From a checkpoint of a small transformer trained on Wikipedia.
Size: 15 layers, width 192, 3 heads of 64 (1 for keys and values), MLP 384 SwiGLU, vocabulary 4096, 6.29M parameters.
Architecture: RMSNorm before each block, rotary positions, biases, normalized queries and keys, some layers without attention, learned residual scales, norms scaled by depth, capped logits.
Training: 88M tokens, 5614 steps.
Each number is 128 + 24 x the weight over its row's rms, rounded and kept within 0 to 255. Layers, rows and columns count from 0. Numbers have three digits each. The size before them is the row's rms in percent of the matrix's.

# q: layer 12 attention query, 192x192, rms 0.121, rows 16-31,80-95,144-159, columns 96-191
# k: layer 12 attention key, 64x192, rms 0.115, rows 16-31, columns 96-191
q16 087:179099118091128104140111136121126135110063126107110112102130158084112098165120118152133109138100165111167131139110123105126133145085119107154076132122122165113113131096106146116150122122146125144161128153120140117132135159086115110181094099083138109148160113132148106113104100087120122129
q80 077:138108178137116146121107080115076112120147180094125117145164162120131097129174110145129134156147145131148108125099134120118141136108126091110162159097119108151156092138148150119175069135098132139103118096111087097135175153151130138127136128098134103118113121086191093122147117167131113102
q144 166:117121138146128142142104169088077113115145165111119099152144123079131079115172114155167138081155171106153135141106137144133148153107115047135155173092110163139138122137158121130131121148132162143114109124108119102128160136104122121133137126135115110100104117085169095123119127199146132131
k16 118:146144127128132116130113141107108168139125075125138086156180117124165128159145128093154108121115113118154143102118145141111102191122148120163131131132130113077135139136140105133139170136118137117127107171131121083142154179104083150120137087151130100118134134120079114112144140111162151107
q17 087:148089137080114124113098132117124132116072117101116092102130159104132121152134118166140094147123178112157135147086122130137140157115127106120122138119149165101119129103122182134139124114153112149141142138155150128133123167077119119151116112105168118153180112112161127084103100113098128104
q81 096:113093188112141158123091099122094120138135147085135093131147146118151127146170110165152145135172122127149114127080138124142154159129139120098166148106134122119146103118150137136169100124150129144154148128139127137141153163085121139100144127121117101127143082079183147126119117160131109107
q145 129:127108163134126133113099124132084127144153156110153083096166139115154094127142127180181150132144135116120125154084137123114180156123148104115171146090132144139129120123137148111158129145138142122132110127126131131138102165101100156123122106137105117120121090106163109160114128166124123122
k17 106:133163123147126075137124159115104092133122131113141104148129102097137146123108158096119106117156119126173152127135129129108142135118109107122150104110093142091124150111162088135138153117133172154107142179140126102124136167156125130151114117172125118108115139157071109103172164094124133147
q18 084:139169088101118085100138125081106094123083097083111085099144198082147140120143119178133155113121112140147123116095112077103137084122175129079094108126138169119120108119132127159115117117117123161164133116156150128133146132108144108106136109105123099140196079137116142108130131096117108118
q82 098:110125158113138141072109182136130104128104158121139122118149160106143134106165125122127137098105148129168138084117120124135090084163142130092125140120114130150150100153110161150173073081087149115119132121143099123109163122119099116125150112091121125100138092083163174089124100136125120125
q146 092:114096159082152136105136143117088106127142148089148096101159139126153148128155168168164139127164114159134134138092144132104152123169145097123137114109137147130131101135124151129148143105121135123174124112187106121111131151094102152102130132171116101113159113101141154148130105134106125117
k18 096:126161129152152131123163142080102141107150114126148105151105106140143116109120134157141122128121134106103125149124141177111144156127163087114107120106065109168127116156150136132118124099163154149080113169131115134114123114157120154135050096183149107155120127130130113131155125080120133129
q19 096:129123141105141151077089101125128137137061108097103104082158175080144120147129114155122122164143152162133118133081126125131143145136137139134115139122146129097113084114119147147115153123148121164144154137145175152149140161109156141127116136134168082147183118113172153106076086123085108092
q83 092:136100164101134149111093136130124130156125127115137115113152147096170126144161128143141150143174153133148149113080143129160147154149131127097143119126122113139087112126129149128128121131114147116153129126138129130123139170092124141103164129102084106111163067086166164117103120158124114124
q147 121:111114175110134147103113088127107114170148126108133083084152130117144126163149144190174143137160126161121136142075131130127166167131140097126173141105156120134107101148142130120139146119133141125139108108135121138138114159103110141108123117147108072140158081104162127173098125149123135109
k19 098:112152140137142123133116138103065129124178134102129127128160128127160132140143078124112119112160099139173148119110143129113168165087127093120103143100100142084130142100175112121128187137141151145112130166092113118139135162154162150146103109150134106100121163143112107102169171154130142101
q20 097:138103164097130153082102146148155139140071155118117068096133171131130092090118095126093156119120181155145079148099103107169100104134133151096120095137104157149111121141119132127144120085116118113145161096137118149097148105101113105107130163078110126123118139116169153121117116106123085166
q84 099:097129166123124160089077188111143150108119137121146106117111150102172132110111095166085153108117164126153110081093103073146131082140109140101124126144086139122122122126107133144167085103090154111139169125133121136099142120128096100134135115108082132070125097114165150123125087120140097163
q148 117:125126165104157161095116132142115149159129104097139084097155132126138130130158146204147157126141117154138125125069117100148137143152123117119138140116125146101114107128111151138165138105109107123147141127158113151102137140087099127111116147157122107109154092103179131168108109152117100125
k20 105:128128096169115157134118148134111100092124092086098175115090092124067110155116168128159129106116125111116161114137128159114100107110117103111088125121162118151133098123117103102083131152115112148138118107151134126082079110113139136153138106159139169164071158153146117119114131136143167127
q21 123:155114078140104130149150151124147158138115089129123151069098110131094107168104139104127137142105107093099125159119129174131163129125127149110097158118163102109122156147113148116099106116107145124141153127123149056107122167179124134165159089132163131139110115095078106113154140103124183148
q85 115:155104114137109092151136094120110116145137114092135121129159125086143185134173149109131095140149102138133142147131166150114191158135147109123122112093152086074131158137145143131083150137129121133150118066111133088145100188177088159105122150177131117169126113123135125162119161149124163095
q149 079:119119127115104122136146127118115139142149126105140112158163137140126145125174074142111069141102120145171128106114129151126142120118127114177159146121160095095117159124102102143110123105107132159105137098071149144128086142184114166106149101100103084171116082131159083112140179119148124109
k21 122:146147101103123117101105145142128161126114140122143081153173139092151147114105074136153101145150159140180115143112122109109142185117136106119161143172123147076146142123139111124176136143104133142126151124109141128166160152110108085130107142138067120092164129133132108124120136151166093125
q22 097:142149105163114115129138116092097141149157095124128142117130099120120125120132147114167106150115114106122156148153153144082165141116159123115128145112178077133154149107138095139116129157135155154090119154128141114159112158156110177179108089188157141155166088132087125137118132129124203107
q86 113:136138113148130110151153074127097089147138121123120127138150105139109161134163133127157106159156122138100124182152154148097163177120137084168118116115138093106152135116167109122117180149129150127117101154116137124157104155156118151121106151165170079166139149123121099150106136116137145083
q150 088:130150101163098078125158095097091090106155136117161151129139099127127130120118111113151125098129109132131129142198144158096156149075102122130140114089122121117134151116166098131087126132099123143133089146079125088127103155143143154112111132142152122172139138143121117113150173108167171097
k22 105:129162118114125109159106186157110108129124124132164110171136141104181120131095142149118110138142120130180092110137104121121137130109112124114156126142111141059112148133107100089151130131142132166116150156131137124201169152122143121175101133134107145096160165130096117165149132128174116125
q23 089:125156100150103117111142120121101105124149078117132175097086156110117139165097137137137101116107137132102155122102132148132147102139112117114070115134120130109127099168126119124156092132111134140142123111185122103161117128121152116167121130159182119149139146066116123097120113129076135077
q87 106:144147152120138130090110089122087106128088130145113127115146131116105111132143169163136113135179132150071146210127124152168126167150151093146104116124131061109116098128121105120139173123143114131138102157133129105169107158124152150129133168114161114141143138107138146143086141139123136075
q151 082:166156098133146119147144143109097114133156093123148109114211142103198137130117116117136127160140109111104174128103130129140164120140110108093139088119117109090138108163157135124115166112143132164114052123103142138147116144124123170134105146148099099180124114110115112150129120137151132114
k23 078:118139115159150088136123103140110119111148111091140116148130081098127131120132139131142117136091139144156086166137124150093140146088121124156157128174173147117162127089171141079103157110136125141114108155136144150138118137109110176158152111122155119110117165131150092140144124096165139159
q24 124:136089128122105153117144126116169125102087121144129167100111149156108101138123137152112118150135136099121117097130100138199083101116104135131110153128126165168098117110106127146143076175092125105136138137121121100091138080098134095129162115118136131093087159124180162122131107161107097168
q88 119:143059110128097178132136160151172118129123107161138139137109127124135094127135137124103129126145136098172120075103122104150104107160136138099142130161114166167139126140115126148137094093089097133137156107147106117082169071120123092098146107106113175131128135155149160132131102107138121182
q152 113:142094124132157166130141115134136138163124124167101145101112130141131051116087153119092146117135147139096121114100110132124123091128155151124121109147167128172114098129102154143134080170121150112086118146094115111092124104154164121146149087101115164080108125151129140140141116130113141141
k24 100:142085091147137158120166104091145123125162104164135159104093138125115097147119109121133137103129123094104152103091152105118151109140122150161091154098125137147112100140132126141107084120097123109118095098131142111086112126149128116138133111118119132155104110106128125081148144119096114139
q25 111:142119107118091119173130127118125128148143145095159128167135133070129156129115100157115136152138127112163132104166146127105159129126126074119133149117136130054148164146164108125139153146143114141134123132113121159135143170157140129126114124103097118118132109152134090117139198147153169125
q89 091:130152104124077140170144141124125123157174105088163115126145112074103142132139126097125096163121138124161113079150144134093168122099131148112131139115130103090136172134159105127137116153162144136132110097099140119129116182182124129172117087163149142144108112121126091116173171097113126142
q153 105:100140104137148130148129139118126096123158111103151129150133103097124125132152113128158093152143079134135156103176159150067155141123116115152155142111168131092152148171146102129091139148164157132124113081134137111118113149170133151130084106156102120151124096137128122099129165120125167122
k25 121:114136123148100095154144136118108096119169136128161136164163095146158134124092127104097109124136123124151162184136148110123138173131131145111111123107119127065112130116181165106127154109125125137120119167142148102173102155168138131149092142160118142127151094150115112105150178093181108156
q26 105:093143121170148123137128126124111119131152085135138154122143168134113065115096154099119150088136086110145143135168131141136116098101131154123117102122163186146138093154104137111162125119137131134112123124160106109111140090140115157133092117117156163118150156131125119145155124115102176103
q90 079:095095073154127109140110119128112123134115088130153138127155156145110097140059120120159113118128107147136103122155128105136073121087120094124143120148141106129130169139116113138106143146130110131122145176112122138141102131136156137047110116087120091097139123174132151111096128138107156149
q154 104:093152108151107113158126133132138138111129084159103134129145112115123147170133134141198182111121131122136138094170141095095154125125121101128069104141130095138153175153103109109109176156116164103144123122078133150133136123139094137098109125164153113125170130118134164118088135169141142113
k26 093:120109131113132099114099170171174114104142145143095132132124114166102139171113111121101088136114127109134108123130128125147117140143143175138144163127155121116131112127143137115120147093126122162132155100155142146122125144124135081119102110160136131119092135191135162095192094117144140149
q27 114:105125140128122100122141162112144120138138118134093131146099077114092150129147101150134128120110132153166164113133150124131111162097143094160149109094122097128151133117133079102117106120151182106082147119123136059139109153135149114154089149142139129132095137171135159127130099120135137119
q91 088:130170095121114126116145140133136091127142151140143062151131177131154131094164105140138096148118159147139138139136146135145116164113133137072133118147061126135134113118145149091111104114114137109122096128141122152120185149144143136078119143105152056152107168116156122114172164127117147134
q155 088:121117141139140111148166150137124079135142155123104115153118121122121173132202107124143131121129133134170136138188150153121159163093120118114133143135106099081089140096163143112118153093137113102164115129151125091079143151116117136112098161164132124148118134119151178101103134099156123143
k27 104:077135117142151122173083102082136121090155143128160134131138144109148130153111117117156081154113162157131135119185130124124125137141115147127124110108135107098162151142107130097181108146167134134142114172132177154201124168115098140112109158076145150176150146131087087145162158131127111119
q28 117:150113123124107145152155126155148148103134143130136161122073122134094094135104139110149126165118152140094089160134115152124124077111109119122121147156103103135113132165113125087118079160127113113145126129106138143109125140171142114128158097111134144149079111131114145094164126168085156141
q92 097:171087101113144119184182131107130124112123131134157138164074147136180093099068099112114139149165132147137131113146137117103172108110135170162157137138078124133107135145135159134116104176141118119110126073097109104149113127175129137146068122140090195117097081143114129147144129171124123128
q156 104:126143166048135121107114102136109112142113128153105116119122183126175111132108128147123112122127133173111111109099121133135135114111161132120121131128134117136116087144126172107170109132115142114127155079132100121147080157167112133165170102110151102104108087115145143156140102160129119094
k28 101:171134146143114130105107142169106151184108129117155088119191107101141173102132080118126143149135097098123147118081116097131136092105144113150143100114125155144106123121080096165108148133137132124163145137127106127115148092088136125113119116128117103131163152129138137136072098166153106125
q29 088:156140152150140126111106113171140073123139112143122185120142092132105143126148109113135085155110127125148145144150123123135146157117128081145123122151189130151115111085146161098148135169149166099133104077143126125110108119121152138084141111130117095128123136122150125100138112136111121135
q93 098:104109127097100113161167087158141134170136100162151132117130148138106129145153140098144123149137104127076129147136134126106128175159169103093137111114120108113122143111112160117121147149154133096129089116123114133134102138165150134123177116180109111181100102120132166108139163158105132098
q157 098:080096168081130163165135100132158150125135136115060176116102108133123121167151107136137145139149151182141110137103132165129148103088166112150140142142150093136101111141103111153152120127156136144170107125127115143136097142148153155116134119127150106149125108122153126164108151151127097114
k29 099:157165140121126136115115170134133120145102134112173128169179147088182162085217124125141128119154101130145140105126126124154123113150120131138130139114163120104152105142129152126146131088096129114105145162145105111122149123114093112139108187124125142134121184098152111143154085180165116138
q30 071:094148135097120119131133148150113096143114152103127160131127167125120147139161090126175128146170101185126126111154130130108145093118113119117125116101127117110127082148141128120124142086147138131147165095132128146155154119126148113133110158113156118180138101139174182115096134124129111108
q94 104:125163157087157113085104123143129109119131162140078156073124175125113145170160159143117112112134164152090131155109098104139122128121099158123104127129148090152099075121133138113118118137133113129136130092150130165118142116121160115133116131145163086110113145071161133134090109160089121095
q158 059:119143194075150150126144128119111078124129110127150127123096130098126174134150109118144102110153085171156138130114110134128166134129095109153163135105139152101153122124144138113118152088152160147133150106170149153114161163073123158115088103176114135128137105097148141162114129142123144110
k30 102:123119136123117123119120095106138131155164133113151128125129119164144158115143134090133113177141109133096170123133186136138139157135123137113116112106093135152149135144130137160136148122127126104153115136132094118112110101143107172088118156106151073181130131129106108093129183125092152116
q31 088:105154138147143132117162131131106136125128132127087106107108092108098109122168093120140153105109157133147123105123125150117099113153150140137151154113177122144161101149139051127133096117109148143065134129138148138131118141113161112144165127122147163135130138109104149138146149117146151125
q95 105:145108133136120134139121148152107147135149175126117156141117094132139102078125107106117140137110121111146155107133124114104121071112185164118135145129116153127147097134137112155153114143125180129122123126144119149108082119164122116173122131121058161113123115125098115141150122110114119140
q159 097:126131098135152134109139187129107168111145133091115149171104144109134147117141129093109142098118123156168161110156119109097093126104113144121151157176097156125112108121111123154138140167114123140117158135102121098169139103138136098121112143143109174124097142135111096087139134121103127154
k31 094:123161190064121124118114119143131116128150150154141121108111111160091131186108136129121125128100139133126118134097125169135169145170093109162135125119157144142124135094139091091134117149125128101168105129123133098150134134133133119162129099133119083072117150127126124127098116154193163133